Each number is 128 + 32 x the weight over its row's rms, rounded and kept within 0 to 255. Layers, rows and columns count from 0. Numbers have three digits each. The size before them is the row's rms in percent of the matrix's.

# v: layer 9 attention value, 64x64, rms 0.179, rows 43-63, columns 0-31
# o: layer 9 attention output (transposed), 64x64, rms 0.187, rows 43-63, columns 0-31
# gate: layer 9 MLP gate, 192x64, rms 0.192, rows 0-105, columns 0-31
# up: layer 9 MLP up, 192x64, rms 0.167, rows 0-105, columns 0-31
# down: layer 9 MLP down (transposed), 192x64, rms 0.164, rows 0-105, columns 0-31
v43 095:114093141125151125135113106157121130170101110170117105180124139099045092127106112219130161099133
o43 100:107114097197168113180154168106097074129082113115134083119161145120164129139131149138085181132131
v44 085:105121117133118123154135122091070176161136186082121145141078151202117122122151125068229092101104
o44 089:117158117096174166141101170147132083146111102171100100112128150092168139124140112118156113122138
v45 104:131103173162155162133133098103112166113101121092080107094163062106195095087126116197117163129083
o45 119:079113125113118102122106133092150124213153123129177074094056057175117037121111112088129123143172
v46 097:130139117076137130165231146143130112120166163170180171122106150152099153117087089052116186159169
o46 110:122108153104134100107125067187107152122065141112183160135133137141169154054117100112170143143122
v47 099:147127117140122143138087134085116151158100158092188109126145118207155144141182125098127088129128
o47 116:148169130141198122136114184154094117099076155167088120170121129168112106167108124181095164139101
v48 095:112175174091179147189165058109113154180172138118143148119157184176187094129104143156121135087118
o48 104:126144126155135130136162108146140111145044111092167111104110110081095093095121149123090122165129
v49 114:151096149075109141124186127114131168134142121168182153156103157139140230093156096114120133138121
o49 102:120113102125111173108114087175136155102131148152137199098158141059151171110162170120152181152099
v50 098:164103088138113161093157128058063173146175115169214114139116116125103187110143134129135117095141
o50 107:129135130165134153149073177206125097176088122136094152164148165126143119074102075159102152129091
v51 099:118148138074146113137111211060110129109106139145097062127110078152176066132130152078128170103149
o51 107:103113153194131148155138103181136067153192167133106145137090138101097136128105080147140116118064
v52 094:116118137169129172101131102150160152209090081120161117095145150189113134119186130125125098098136
o52 091:090173083090119107092097143077102105165158192138175079130158084176132136127079163145096120157100
v53 094:170100116115174086140147142144126137124115124126140123103156136159072147123108201177136054145179
o53 101:146126186121095150128071128134181117152134115131151159110120140190107136091155074109101144101142
v54 102:115091116166155222168103098080108102135147117106072144134187120119203083138148124127134170082135
o54 102:101192102160149093099152143112153122126098113161076084174102112106142134138171153205127103141146
v55 101:088153120120131125141088171087135059174127138121107158118120198139178036101142132071118130145095
o55 096:079108104161096176103182114110172133146161092133092129110097088120099073121089181098108105182173
v56 102:135067126135168157147114127142152045151189136121138179119165118108188115086154153079075142100162
o56 134:086149150084074145121159130106166180191122068092139095113062055119121121132081122118121109183133
v57 117:125081100142101128075127115170169146126127078144129127167122207175117148152123123156118097118154
o57 106:153156059160124146110149108091078125070100110135133144104185180144153124082166118164147118124134
v58 095:074154142107113141105106127143121080123176143172137146151126183093113136163110134021174181107109
o58 120:123094101108063125168146064104123118095128150096126125105126190093152217156186109108126134117057
v59 101:130122104154134129141055157121076065206131112121139122119130131106123125090162141124169169136131
o59 103:088141183106148098152105130114134074116050141127104182127121105154178153135092107134123182171071
v60 110:120137136132145064158099101183125051189145161093196174123101137148074109104136122115141126107102
o60 099:111089155160083170115158187142096138107134059115121139080172141107126107086065121111180126146102
v61 114:157134072146136155131095184068114044157165109157170140150115146140088134133148158082123154169178
o61 121:149143150125205094143084126132165103146096070129067103075149119151139149152147148151154127124063
v62 111:148082119149165136158123129109154126116129136103219169145145158123151216109169132067096106095124
o62 096:208205120088075200108140133162124108162094095160151152153120092107076090113120150184173150155105
v63 101:122143127135139101105126162117128116126147138166073142129099152113102092154064157060155095189134
o63 107:072094140094206129108115158146127130093141163125046101149139164158123082136071115099187099163121
gate0 120:160167161106113122141161115133109115177143097146223103129104117129128116146094117113156098167145
up0 099:113189113154165069106101146137089115126121153131123113118089125114124139109100080148081179179144
down0 099:148151097096097143113120099164182068122135140087148139140162145110103087099108128136130082150145
gate1 104:118128139184103171103099096162139162171153097114120137158100114160124153142137168127101100141122
up1 100:158104136137088160194155084103126123151118115097166143152101135131160057153149117162146111140117
down1 103:112132115116203122100111193167093132154116169164069088092139162114171143147101135119081099142156
gate2 095:083107095109167148049112129101108129135116072112053133151118124172162141047096131088124151119171
up2 102:175164141204111106138103159105071150127118111080162036116131180139099123123084087087093117100114
down2 100:195134110166162142085167142089191124129138147142133116113087078187086055154130118123142072120124
gate3 113:188111172132118122104150097088196101189142149096117116145093136183111120112167154136123108133109
up3 108:134097167065131084179169114110125108152158157076188144110091154161064114138155114089117147109166
down3 104:202119100119124111131093182102174106083101138162082150142155163139125116158147110111116095132178
gate4 099:136082098094156119124062062096121141118153096093117133159104203205145183102123168151125126115140
up4 097:133188150195112116117109184100151129170135149111144162095100139158069088083109066108181184099150
down4 096:180161129151147142126186134114180090146146124117120057207149102086082122117148129126134128127073
gate5 085:098125155164080151151142140101157110138114128180103052164116114137125169118143107160142158137048
up5 092:085123137156153116096060170133141066149135193156120066117102124100160150084107109115113133119165
down5 090:150169134124123173093157074142111173123092146146129159120137121116093104134167113131162141067154
gate6 100:149078084110082173166076154133093115183166160100163098115129162094165117129163221103111140137144
up6 098:114085138139123102138132120070153109122122085127065130115147139153089151115134167174132148151076
down6 099:116153116108114170113138169174078146137162175155184063139124141150114085155123123118133130149119
gate7 098:187091145138146128108086093090150139151157100156112115171127206133137163096127137110141102139138
up7 100:150109078172077065124147140154143094076089174118169148117138147090077111181144099150106175136163
down7 098:109100112073159119150170140138102163082169075105133154134113146133184121149145059063129152099125
gate8 109:109176122151184116145146112097144113141124138098134107112059165019124149107121168077097105111169
up8 104:132140150140118163162165077130122123128163096127151117072127196158112084143169106076062126096110
down8 102:098158107136212113144068145109099101114156100080164132190125136156121107134137097135177104129165
gate9 097:090126101129108127126109102177075097085109124133194136158056124112124201059165154125111102158148
up9 103:157174113097048154148122129102142107121111164131109151148163113090144098144163148164167178097113
down9 102:099093166116168119113137211104103159158176085140111063162109175150138110109098151091151087183109
gate10 098:177071126159109143074158158117087134113117202132151114147103102159088186117143199116096121193146
up10 101:136151139111116132142081076159066101215149155077117127131164128095101146120117085115098176111134
down10 101:178144143118195127073132162160187098141110103060086101118122142148115116128160134092156142128109
gate11 105:165210113176134105118093118146077117159205122135118107125115145092081137118181128143129108162144
up11 093:162131075101159086126142150125061171152067151128107113132106076120121128128136126133116118138133
down11 098:057123176123119159139165113114131134104138130110059120105210135117111072109184119137143147120111
gate12 094:159143092126134214114125131148093175133135150103079097113121113117103150106161134112090179148152
up12 094:100140097144117146119071165104106091164118107129116166116151162120136026128115109219135173149085
down12 097:090071185144149131149121093147107123127159132124123130072125149146137110154114152154115110183118
gate13 092:158112108131128116120186184140126099119119152070099118105143135161090138132119139115061140134214
up13 102:203136154174163187044130120148119098130155149127099157119135111133127200119119105180132115120112
down13 102:129116161187034167146101109109089166135196136120161100137129124084125131125136169113123178095153
gate14 096:078136101075175093140144112085117182155163119139155114075076112090107120072152154113122160141134
up14 090:202109120153094205089130127179118087109161100068141081140108165134148124126132135122038122118113
down14 090:201145108130087128138141108068129148176077098172172126113157153126116133068129108165130146104166
gate15 104:144118122163156141141115130106176089090141116093159168178127163100085150157185173095103151150102
up15 111:173138204093076159180136178167172117155117067138150075141144101105061158158122143153155087172115
down15 111:113125094169134131090114127196103128103132131125171119156129140133134111140154103111097138094113
gate16 101:103097125117151105119163127098135151095072157079162181097160150120142122138163129084107102176171
up16 097:066140097138106134120136144103173099119117049113151062130124135136176180129158104144139103111118
down16 104:127151105146135138088120100179125146062134104125139117210098174156111156119144165120105126041171
gate17 091:133140137122119112132124153140212170083151113091110111136078190144134056055140147166113142189163
up17 096:125093100157123121099151114132059081139125113136145139116145112111080190195129110076116082098127
down17 099:103124090141167072133146164137181149042108113176126124100107143166156115085157183121122096142162
gate18 109:155142058090176189192127075077164107132138087157106125145148140136103145093112160114078111164122
up18 098:137117142178110134130101120134168143098100086086133138153139138055072149104144068164123180088190
down18 097:169121109120110150133062193163125088157097157092147154069170137168095143123141161131109159115098
gate19 085:137082103107114137107114149136194145104135156146176070160090179183145142119152151067105143180106
up19 096:164079111130138201148109114065156131151117122135146089165141077122193122111104110099095215136085
down19 098:156168154134063160146091083110124132162096156136054081142203161128114137126104057170128168123094
gate20 104:070098173161087145169145202123113111076097164109106139076125074171193113075161113142125112139186
up20 102:094094094135109129092088166124078121175099103155161138123169099144152113078135122122083109178113
down20 103:128175143134172106096150110159145141080138155143089122134110143168167176140164133076106106144140
gate21 096:124139097157169124090093130139096150069160080106130141157163116154151192076124179161111067157101
up21 093:077142127149133143147108117191116142138063135080126133158208058128164168150126125185148095118122
down21 094:092080148116106159160168088078049129146159105100114141168108080149140114137116083164154170153094
gate22 090:092147183057119116066170176116150197113151141107156150096113201141158134130097120110129139122168
up22 094:133103134183137099123185152152150105181101164074176167142127144094116078154095112154146143121158
down22 092:106125175157080159124163088085111160175177067091134130167218101119119157140102052123127146097101
gate23 101:086129050132142130105062113144191122077198197097136077102132099127170110113125145149163119145155
up23 100:141130077102172129068132080148047134145141169131087129136105128124147150147177155085133056116156
down23 099:160128152105107107064119138128168047097079150132101140142155130091083137142120163101077153122134
gate24 094:102131085073139045159113124102106099149094115095119109083154124155143124122108171147156148147135
up24 090:134153148160120093053192119147151165140107124124114150123142131163068162176099120109172063155114
down24 093:152145130151067104121088118134160115172148151095172119123096087196067120166123069164115151094180
gate25 095:120095112171198073097141086101163117087157142092160116098133147162163092132146131127097100204132
up25 089:104188092149140136103128089088110103149144139176108123161077176103073132109111155179094120080156
down25 087:112133164141126163162140104133124153086114168090125154123167166149169114144131208065151138154151
gate26 101:127140099180129133079145095148123135089184019164201124107151132080110102123120106129130167116159
up26 099:087112101107141150129210079159124210158148126090128155109111105144123115126113168120138098172127
down26 096:142114109126092157074134112101158127104145033130189181132147129089126137094119110152158108125182
gate27 094:124150156136095109145126182144103189126164097092161113107130115093226141106135166123102078121131
up27 106:086074115113168118068097138130155148113117163146180143114109089090161132162152101204199106113160
down27 103:156111123198142175168113123128127146102167103112119117159166119137124115162116119156133195112135
gate28 091:153140096123141095166184134150183093115108097143138143159175170145123093080102169083083139195110
up28 095:107147104155148146113056065131204158158127114194142139109162115117100117148141147142141162106122
down28 096:164148097158109167085089113117093138179227131075106101107090097102159095130094127165146162097123
gate29 101:125132151152090063126083144102119081101117135134100111143122167147122149075120123134162045133137
up29 100:106143105168157122174125150126141181141105161147159106158117095135089160090142112119146150124221
down29 102:183129076155067133099131153138142136130115126079176139079125144114111098202151108148086153132090
gate30 106:079142091161123158133114114079161091086140119156126140185159142141073163123077126121124057118184
up30 102:105171151153125095149143072104113123052148103141178078150105141097132149177093120104141167131200
down30 101:136110188077120114117096125144144082133168169158085119202081168090172199109121141143154122121096
gate31 100:147096129173113064142121176138124101072121145176174130059125150127133144128112152070080147102153
up31 101:154174127130115078151117145104103113181149116123145132188150123055119131085160092085044156164123
down31 101:108091151118094150101156191235143110062090120124112121092099167130134104124163148110159106137117
gate32 090:151128101123134138105127048103118167163132151113090119106118172146173118134167148182117139147137
up32 098:168107114095115144196128105154135199184099162152093125171114101121174096113194080149090105165148
down32 097:129126158086099123150194152124087106111075173103108086148124154144132144147087106088112085086158
gate33 106:147157125137140095182100134110125145147118116150109117107145197152134103109110106178078092072122
up33 101:116168106113076147167115182135108140101140124155112108083077150146119098124143112196126132105085
down33 100:115185176133205133142112078112109146102056111112147140189159092111153139079059145108155151159124
gate34 107:120097100094148095129150174075103113146152083135160124157114178151117153074163143135122089136108
up34 100:115118123168176107102165094135133121081126129082132165078103131081116153138109171055084133132151
down34 100:107160093107167121118154189127150152119101131137106155059116137154132175087148138105145087162195
gate35 100:109120167158158107108104162156122120051147127099108129106089141173086162103132195123086091147187
up35 105:122152037132134088117163167150160119122158097173158116147139176124108083119168111118130129189122
down35 112:079131124146162082096167168120168099070148114158126143118064134178133140095164200099085123181180
gate36 110:079172179109126078075141094107108116115135072068130082112074140098164105126110177150052124083132
up36 105:111157091122110137152107106160135140095126121124135143180101188132106117174123128090101099129107
down36 100:118158144106120145137124123157140109166105134180127086118133197091170152108134138145195105125082
gate37 094:070129070143170107155138138089135072157138135161146142176120127164088108128164159101118168173123
up37 097:131122167170127141120130116123140115158104084170067092141220112125118152165162131157126113147074
down37 097:126161150083097134093101115142067149115117141115152171115140183107100133159118142139175157119128
gate38 089:178134111094108101172180139137130113087205146176137124159079127172202119101087117159131049078106
up38 100:106115141154159167136097099185085090057127081151103128166177189101152096135092137127132086140124
down38 099:109115132070118130138158164082113195134094154171127073117142099106089174117098158121127117139130
gate39 121:106164142106174115133161150133095145062157130131118054105093152134097152086162164132098092145122
up39 103:074065155096090141174134107096137180144105107073116159148157152144142089159085119118188083149093
down39 101:102131140146142116107139174188142134073157119070147107111151101146187156129133168103120150081141
gate40 083:101135139081085116148082119089139139177096130172137137155178150138139207138124146113093122132134
up40 095:159115172148096148167082163133067133151107180067111096127144095054157089166108122194138162079088
down40 095:072128123125105105115131196147106121102130137143201089153092163154093167128106147109138108132149
gate41 108:142108095120118153115130126087158194162142149144097044080119150117166120085138172083150200133179
up41 090:151087154115152088082156146099147142164103158073099153121133132128172105172181080142166183185103
down41 097:138140126166142138142091179181127110119103153143123106108128111120087139125137173170127157095083
gate42 095:091204099130109166127100096194101101148104132153147072146093093132133112160125136100131105158124
up42 090:123115136160140128024143096152115129091181150133081107098120118095127092170177174155097156164055
down42 086:120109089085116108183095149114111153105122145071183103138179171181079199133138104111115165141140
gate43 092:123103118151110210152067133105162113154101116183141116112181065109128166157109168139138102088084
up43 103:110067088072162140138125174138097103107146123124134133152131117232147165116162170102125060100082
down43 101:142155189157154119133108091130110145205154151098125117104129052085144078145098114176082168107137
gate44 098:086108116180159150133108134089100130155144061187156131084117111113153212160122105138123105175122
up44 110:128127159146129104116139148140116118159117106174165089176064201096182112116102139103115098125147
down44 110:191169124109104104155131071116141172121124138096119136123181073107145111084138167149175170134143
gate45 098:094127185123173124145090068099158075098135157106110140120103170129080119156134137114108148151115
up45 091:077127110103189157123190157090070126140168124157172107157180091109091115077138101166135165174066
down45 089:125124133172134082114080192208078100116109157134117098093105116142105137132160126102067151138120
gate46 101:067135156112148131076148191182101071084141090121098161109122120084139099151118104168120102151094
up46 105:046141149152145118144172147101136192065155111163137091121098129148119105117147085183127161114141
down46 106:104146093166089173117106138111131124172122164139116127084185166087069111081132134170097120185138
gate47 116:088105119188165120067085120139193098160138081114085152153077138142087143103128126131091121136112
up47 107:154157149165170128172134104041115061141147148142168095146155101154168140152150123141128127118146
down47 105:115123134150115100084095167154141095128141168117088098112184155147111106118139112126142107123106
gate48 106:118122121070187118158141125165126095138134090093164119129116116082133147128170132174066097153079
up48 105:105175138163169101120054121182145141187114132074083179189171160156075131083091141117129201155128
down48 101:120113074142176124159102140072128152115109129104175144117098152133129107126118126079103127092112
gate49 092:140111107131139173056165158121148104092175147123148055075063127161152172075152155153114106193174
up49 097:073192092158160062138111163155136132109116101143159195143146139103103101119157120101124112123122
down49 104:168114177129155081111198135154146151079153139152117112124076109150081196120134163120121138159136
gate50 090:171129120159156170098160088136117107110151175130176123136080143137121126131164136169160168062152
up50 100:103169148106132161094114082159114125080161110079084098100128106159099159089078071158125091200125
down50 102:126152196172068145114099125096171154117194072144106156132129149143140069145215094148108116116102
gate51 087:148167143059141139127166164121179130161058117110127126132152155162131099178122151161118139104055
up51 099:129165089117106094135171131132149089102194108141106149123165135182088075099070186139132156118119
down51 097:136139143140095207148139082150120146182176095097109147091145118133118071156099065132151161067110
gate52 098:121084137152097121142090128142146134053171146191137135134120133103166079115110139135133155129096
up52 101:183098137041081144138143155093153155093093126082151092082088142109130078182184144101116117139134
down52 101:069137129190085140163131065142087113139160155166107169138159094103120103145141135165144183131142
gate53 098:125135097161161171135103105153111108161169129144156069157128165119166079095093162165158153140136
up53 097:142148200096176110069117163118130104089120143123177179137152086125080184156160154129145113137134
down53 099:092084138163134119149169068166052129102101139114138103127082181143156146079081165100128150121138
gate54 104:037139104120167077090128131128138151132138111077174103143164157092140137187088132162088059148129
up54 103:114118120196119119148164182165112164208101194127105161116135130159129097154115073114147137125119
down54 106:153093133127076136158135167131174103176163171117154179101162112118143189116148092160102116118107
gate55 123:082132096128124113090196119136104180090148192149158150154085112073138126101100133151080123163154
up55 111:144087117100156141123122174167169123157077120167074145094154159106086113123125118143065116182166
down55 115:113140133078046135151162137138094134153160171144126121152088050125139120108108153107148133112129
gate56 097:129160101122138147075105130127108083126126107145158061082163097173156178120128190147048105138132
up56 099:106149131103119137103107208086136157075138124121112124097121114070143117097169173135133103129148
down56 101:115142078125147096145143134154130171146111178108155124193132115151121091112127166142143095143146
gate57 092:123195088179137108107175100140171146103090141166106130117122094169108111097193152099077104176160
up57 102:090185120155124159162103102129105109155163162116091088146056123120130150117109105098118198177098
down57 102:121129170110109202129061110059127144150145141149148151137146098167156090114130179147193146112106
gate58 087:119130114108078103111169190125195073168116104165165110179103109179156153085129120181121152125113
up58 104:095082127159135158122116137133099111148135120087103167144135073106092068165193084072130106102130
down58 102:076120099062178104106121220165140129107111132171067140099094186164114147100096178083125098152139
gate59 102:130155116179135128128127121133124096159114065054187201135152117128067115108149074159125161146116
up59 095:155179128162084139119141085145177201162169143082108143075090139122100140115123162137145098113146
down59 097:113110132133117113158135080116200141160130167127126154065108103165143124121141036143097110117139
gate60 090:119170132129111050152148137082127088102117097138162060146133142085129145130100127174125083111080
up60 096:090197154064104125080173130178115150126117100134158091173076085135143192124159105141138127123147
down60 098:097083124198168130155106064171143116165179150126149084150165110112097100122124108161123175121112
gate61 112:137126123146117125099153140152163100132098066156072123166153128090100108057128166138044152095117
up61 097:150141130185157118157146132099103148175118067147211073111081143190158108095106164155177109115081
down61 098:122165167164125178087071148093135105156145133161082116105163184135125153097135110132087154160143
gate62 084:121129170168148128057110163098142069100209174117155175121142126110123148125128105063153141105113
up62 105:136149150120103159072110096144200068095173104171176122143181159089144084112123113108165169100138
down62 103:082081136092094092174139164149102138090063139144167114143093127134151145129106133114102120132130
gate63 095:150096081175123052086145091155146061129095052123108141111129132079175096142166172123082087156109
up63 096:180138110129131146106100087119133110174163115156147163156093110136147100163110102133150105193122
down63 096:151129134095081145165159158121131154100121142108111115144142114117137156148099090159158109089036
gate64 121:115150124128178143142124077167123144138155073124146028144141146107154125126145154153111094121066
up64 105:120056151126118171114076068158166142141150092146121138097142146119148193134149074117140144108124
down64 105:163179120074094079100067147088149128151121097128083119195142110141126105157141098133143075119119
gate65 100:146102139131096118123109167220161149122059139171106138143108087118138125099092163169120155136092
up65 109:128130118128114093155178168154123112155053126095063130130132096146146169110103089116127081177149
down65 111:136171131117190129123121126178120117105146153159130106130090147145094128106134150104096171158147
gate66 087:181118151166125118143103103139072160137114166102117142135135091049130084061144085166133119097108
up66 106:123116116107091187154109111104143112156110128121130143147148109126176144193075101095151209105121
down66 108:123132102106194072098150186133128138079110127177130127126053158160106122060155154113093086171162
gate67 104:096124097146083154136155134116098109188165130198147114152169147100121139139184131071091156138041
up67 102:167098113108125109154147142121121180183124132081141125078078128154153167093152109149125101175162
down67 100:110151162163106109154088113117114102144132129133102143116118109158138163065106175101152084097088
gate68 107:105095185135116080143188128125089056133125095094154139161126126134126139115162164142139147123143
up68 113:098116181104163084125141073122164140147149155090103088150117084128139118110192174088161097145180
down68 108:077143113148156146135093102156193095113132184109130069069139127153122121121094109092163111155181
gate69 091:062099087135150115169167125106121119141118131075120223091149124105120179124100152138107103142126
up69 093:182125118126133025086103174153140164112140086085137214160150143112145054137112142141154093069127
down69 096:110122144093095157176183107069119125200169117084141140152136077165122186116148155111177135125108
gate70 090:084151133143141075101123154125137138115118092122110144113067173085135094168126135140133148188189
up70 093:128109107119164193119175161120119115103119104102099085157146137147091135095156201130125072112069
down70 094:129182119095156059109201192157114128112104106114149136057067191133115080146136121093131124164134
gate71 104:148179131114105154102121161147092148119114121148172138091075165143211059137094170117111041138073
up71 098:095107108138153074155130126133096141151127059168181095185140136156096122116134141125114097022093
down71 099:120151084168205115145121170121101170148131120145090082113109179100104115153116098115124138141138
gate72 109:112173063144198128131195129121092142143138126145142084111058157094115083085188103141092144106131
up72 107:134138096159147133144114122120167092102120080143124178176119179159156069117181087214169115127126
down72 106:130191140136139136117214067118151145106160153115139118149126119100107109082182194103153153141095
gate73 090:108076118103100097073112127116147130124110078139196159114111140140103101106094173153125123181191
up73 095:067161179141098170150136171128116139122145116070101112182134111095118160098155086030162116073101
down73 090:111146073136184108072146163155146132050071128156171108065122187131141102110127200137149115184169
gate74 100:156155140178109160137137098156049135183162127138110167153052101076090159059154119188125145151117
up74 104:152132150123155133111154118122104138134188178141163174129127116116200104111132158101102152127175
down74 101:114156147136143097180052117153162149163112114165139079130090142169083144117130106167127172105167
gate75 092:093133083142115140165136133151114123122136088180083113150106089114144133105123099103142077167121
up75 093:097184094085123148133101157206155078105156136125070123149121092147184124099146140134173096156073
down75 091:135160169148133116129125092110072152147161108114181146210158113143120147208088136124191169104129
gate76 098:115100173135114113090086114184221120177128066164128115178134109112169137108169142165167084113109
up76 103:122118154179099174129137052161131115175120102114144148136114135136060105173165107090139175166121
down76 103:131144115118206117124149202097167124116099111126119121116114110118162161110115147100129107098118
gate77 092:080150065109151147123114167125162204129151151160123146148125083048160094112144101095113094120155
up77 097:119086163113126122082099090119133102144130129140171129084101141176121170080118152120137170135162
down77 098:131155033133144144155186137120087137111127112111153139091113140116144086097150091072124130135148
gate78 109:172165153129141193124189100149166106123161129144114109120091158067133132099070139166058134093172
up78 100:147139138118076105128119070150102158102152106116137132111156205122093108116118185137092171101081
down78 098:139138106125102122153164112097138101140087142167154144180095075153059092113115130126177108159138
gate79 099:125154087128168111102107128074174164150130112101079077122114099154107153081095108126186171149125
up79 104:164119096077136107101082073071149171099075145119181149151149118109078104138129139139163161108141
down79 106:125116124077134150133128158142107161067107071109143152133085112148094119108042162139112115134117
gate80 096:125122073131162176137096145118169128167170191198100119073100147112153124094175139157052083137078
up80 086:107144059141135133141087135089148146197173126127089181094159112133103142181112130114091135094073
down80 088:139128106182105084135111163148174105092090133121076103135063155125104137106123155143147129156088
gate81 099:159113090138101167116175144079140167113081111094111157102139103169163160126109178135133143172126
up81 097:171116167115128197133109143208167128093121121133103169134141068146121138086099085057124117117105
down81 098:109105140140139127161108109063113123133126204180092186128098130159122150131109101190099193154083
gate82 100:132189104111181113113070177124122167144152130112128136139099172117110122102090164150127146188085
up82 103:114081161090171143121090163110104062168171168150153148195129096120077128133113106133158197154125
down82 100:133087093172082137092131131128128156118131124145065150175148094177135099111128128138125117162164
gate83 112:140140111114156119137167164126111191147134089106119134163118139129128093112144171125128115157103
up83 099:178127078129069166101167113113172176094123129174142154133104137108151057090079143131141111196140
down83 100:132128179138076127185157108159217053099140158115096122189156143068142100108137084085096084113148
gate84 097:133172124136181171101156128049117144154139088059184131098150188137167111166112190121114104159123
up84 098:091124101160150065187082116108119109164101136140138141075082055124100062110094138196155107163154
down84 102:135099143147037138180091106145142083133123141093174097200116139205091147101169155157161163105161
gate85 107:070079131144194113151147059051099130095153091157183131115096150096131114135113131157074168139182
up85 097:102191101161147144165142159130144099098169170132132124113154157109152115163092143152148119120110
down85 099:155144135125121150128145076088135115121152166165106072111100162158106062103141102111084136144159
gate86 098:161120154186159165077085116092143135103148109122105159134081092075093105133164105088145135143123
up86 101:125166159185101091110096112075161156140131151114131129098152083116101147126150122129188157113134
down86 100:094094133087188129112185120119149120117114160174108124165091166132173172135141078087087124156103
gate87 086:106070143088141095088159170194108121126107107121169172079079154126157092117133192169100118116176
up87 091:128105171102119086066156110083131142144148158103180152151112144124156141125101190122166099122156
down87 092:096098102089158168152134151084102132109092119147083057135179086158127110124152092134159137094134
gate88 103:069123160153152071139134160147188159108106078137200152162067138107087170104104079138095089141113
up88 105:119150123143142137127182152138151100130068120130120118144097077164176110138101069205116142117181
down88 101:103184095175138159122095139097206096085033142177128114127112119131109152096168122118119126191173
gate89 091:093118117128140141101100117162165098142109079128119124059144138065146144114168169180065144154194
up89 102:130110153074070146133077130139115129126104127114080178196093108086121214096118112106108174107137
down89 104:077123151079117124153201124133094122094130199084131156091162081136123114126110174134186111090095
gate90 088:099097153121132193142085124148152084095129045124076101167065095144172133181136086120118116154158
up90 097:159135150172107087142091126122133074110093178120136092122123110108139144128150161101114113147171
down90 095:137123078137106118176125180131161188151164123121137122169151106156087106172135100171170162051118
gate91 148:101170150166090124066135112138139105142182129130121129168078110137102102123141129182093145170101
up91 113:052139140191146121102057095151089118120155121062121165153149138095065127099161127093158140157058
down91 106:151129147162139112127105119137168080146134088130164163195102137149116179109100088120091117127110
gate92 107:100157135128111093144166116174107085122153115137064142090142119103113119143145183101062062080119
up92 099:134176127145186062137160163095074174078126081154146153160091116151124159132132135101194118153108
down92 098:153114139149132157134127154084138173151131086128117118116105160172175051144153089154166117091124
gate93 106:129194078125120101121127163068155137134093073100087177116124101161150179128147126072124144110157
up93 112:192095155097193148126115149130117153093125107134170117093076086095183136170140165081093101109106
down93 108:134163105054160091087092122128076161077161130151138172153148139163128126116126120061094133184173
gate94 088:182160086102124118158116175125133179078148129111143103135115116086092116160187119153117111118076
up94 101:061143119081116206123123137202117067134196153170156134145126098105128098109105106161138106090109
down94 098:166100159186144142156064065092144101158151079154087155139138114137103108092137154207137166189089
gate95 105:141120158107159091117127122106200089129171128151115164115153166180069094100141088100119083127167
up95 097:170082118114148078174092152125147093126087098092153180146140104159118122095107144136153159145134
down95 098:178108089126111128192101144121175133149154101076141157089162128090131094173195122075162124091105
gate96 092:133103073162138165146145109127103148179176144173114136181147132169098116141189142102126133146056
up96 101:144178169156096118082094130138142162111108129092119128157112116178167120140128145229182102151165
down96 097:079094112083149094135153186124094106090163153156109114128110114174116138117130161112103117131115
gate97 095:126126132143164109134112171091126099114141146141090121144111138129118103077173162077144089108103
up97 103:161126148112116142168145182131142152130084165092087103192154109099122095112154111098171148058123
down97 110:166140184105125170162061111148098122170139132151135140135198105059152143139100075191105157103096
gate98 097:154147125101196160145095071091101121082152087140061118149109123086076116119177142151100131103141
up98 090:115160142118118125169128163117089056121137149154107077095117127160074132077133139082139073099171
down98 091:149143090135128177113079139071104206150157086058102122090181174110147150114103117128129148139092
gate99 092:105178102145204156107119110074147133143187103105095157092095090103112144124130123151164128131176
up99 102:092113107170111122133116118149171122087113153175111159160161131077060146143081104100212165085085
down99 103:069102158101066148160165136094106124123100125107124158166163060186143134155143145096092088143122
gate100 101:118104123142151111110195175118053134145200121156124072103120144111147187180175148076164080144187
up100 103:080118131159122103177100126168102073140080165117097148100063131150126178166072186114121115105083
down100 105:140107142158049161151108099186119145158158141127152131144163052160035116110159124157165141117141
gate101 111:113108092144150141182154093100116124050157109174107136098131088092164055102143138142173087117105
up101 113:113101146212148145104141122166113125113150123110093119084156154158100142159122115161140160109104
down101 112:128112150119167134143180147118118097139110161178134152138088153142133110131125163125156068170108
gate102 092:175161081085098140173127141069112127137151112105103152195115140107104170140173155183101166160091
up102 090:154202123127093084108089139119140096122102177145094110087102127116125160092152042170182129136154
down102 086:155132085142212085073082118129121187103128160110067130125112107130154106099129131135133169119140
gate103 097:073121100123135055145135154160140128114173092127193094127145127120147120173099151134163100182179
up103 093:132134076103166090139131099092110114110125088139191114115128174169104126130102148177136126119121
down103 096:083131139150123138161170164200164119115083173177146145119124097146141093139111130133135055125114
gate104 081:088132184111157144153179122085114105159147060143240156108148114157091088136186139157092081141167
up104 100:160107123152148168129145189102132120105158110149162085125117141111101074117180102099103193136121
down104 097:136136141109123116149152127170180101098117109139113103130104162127153184141054143073163111117096
gate105 098:089150155182109114123179153112134155103156120114103076098090135079119084130145147072078150154133
up105 105:108084078065183117126108143114120098118184083090140153103147151163111182118118159159119077137112
down105 104:116170158129162064095176159159110145101067167167130140114086125131125088108139196125173147186131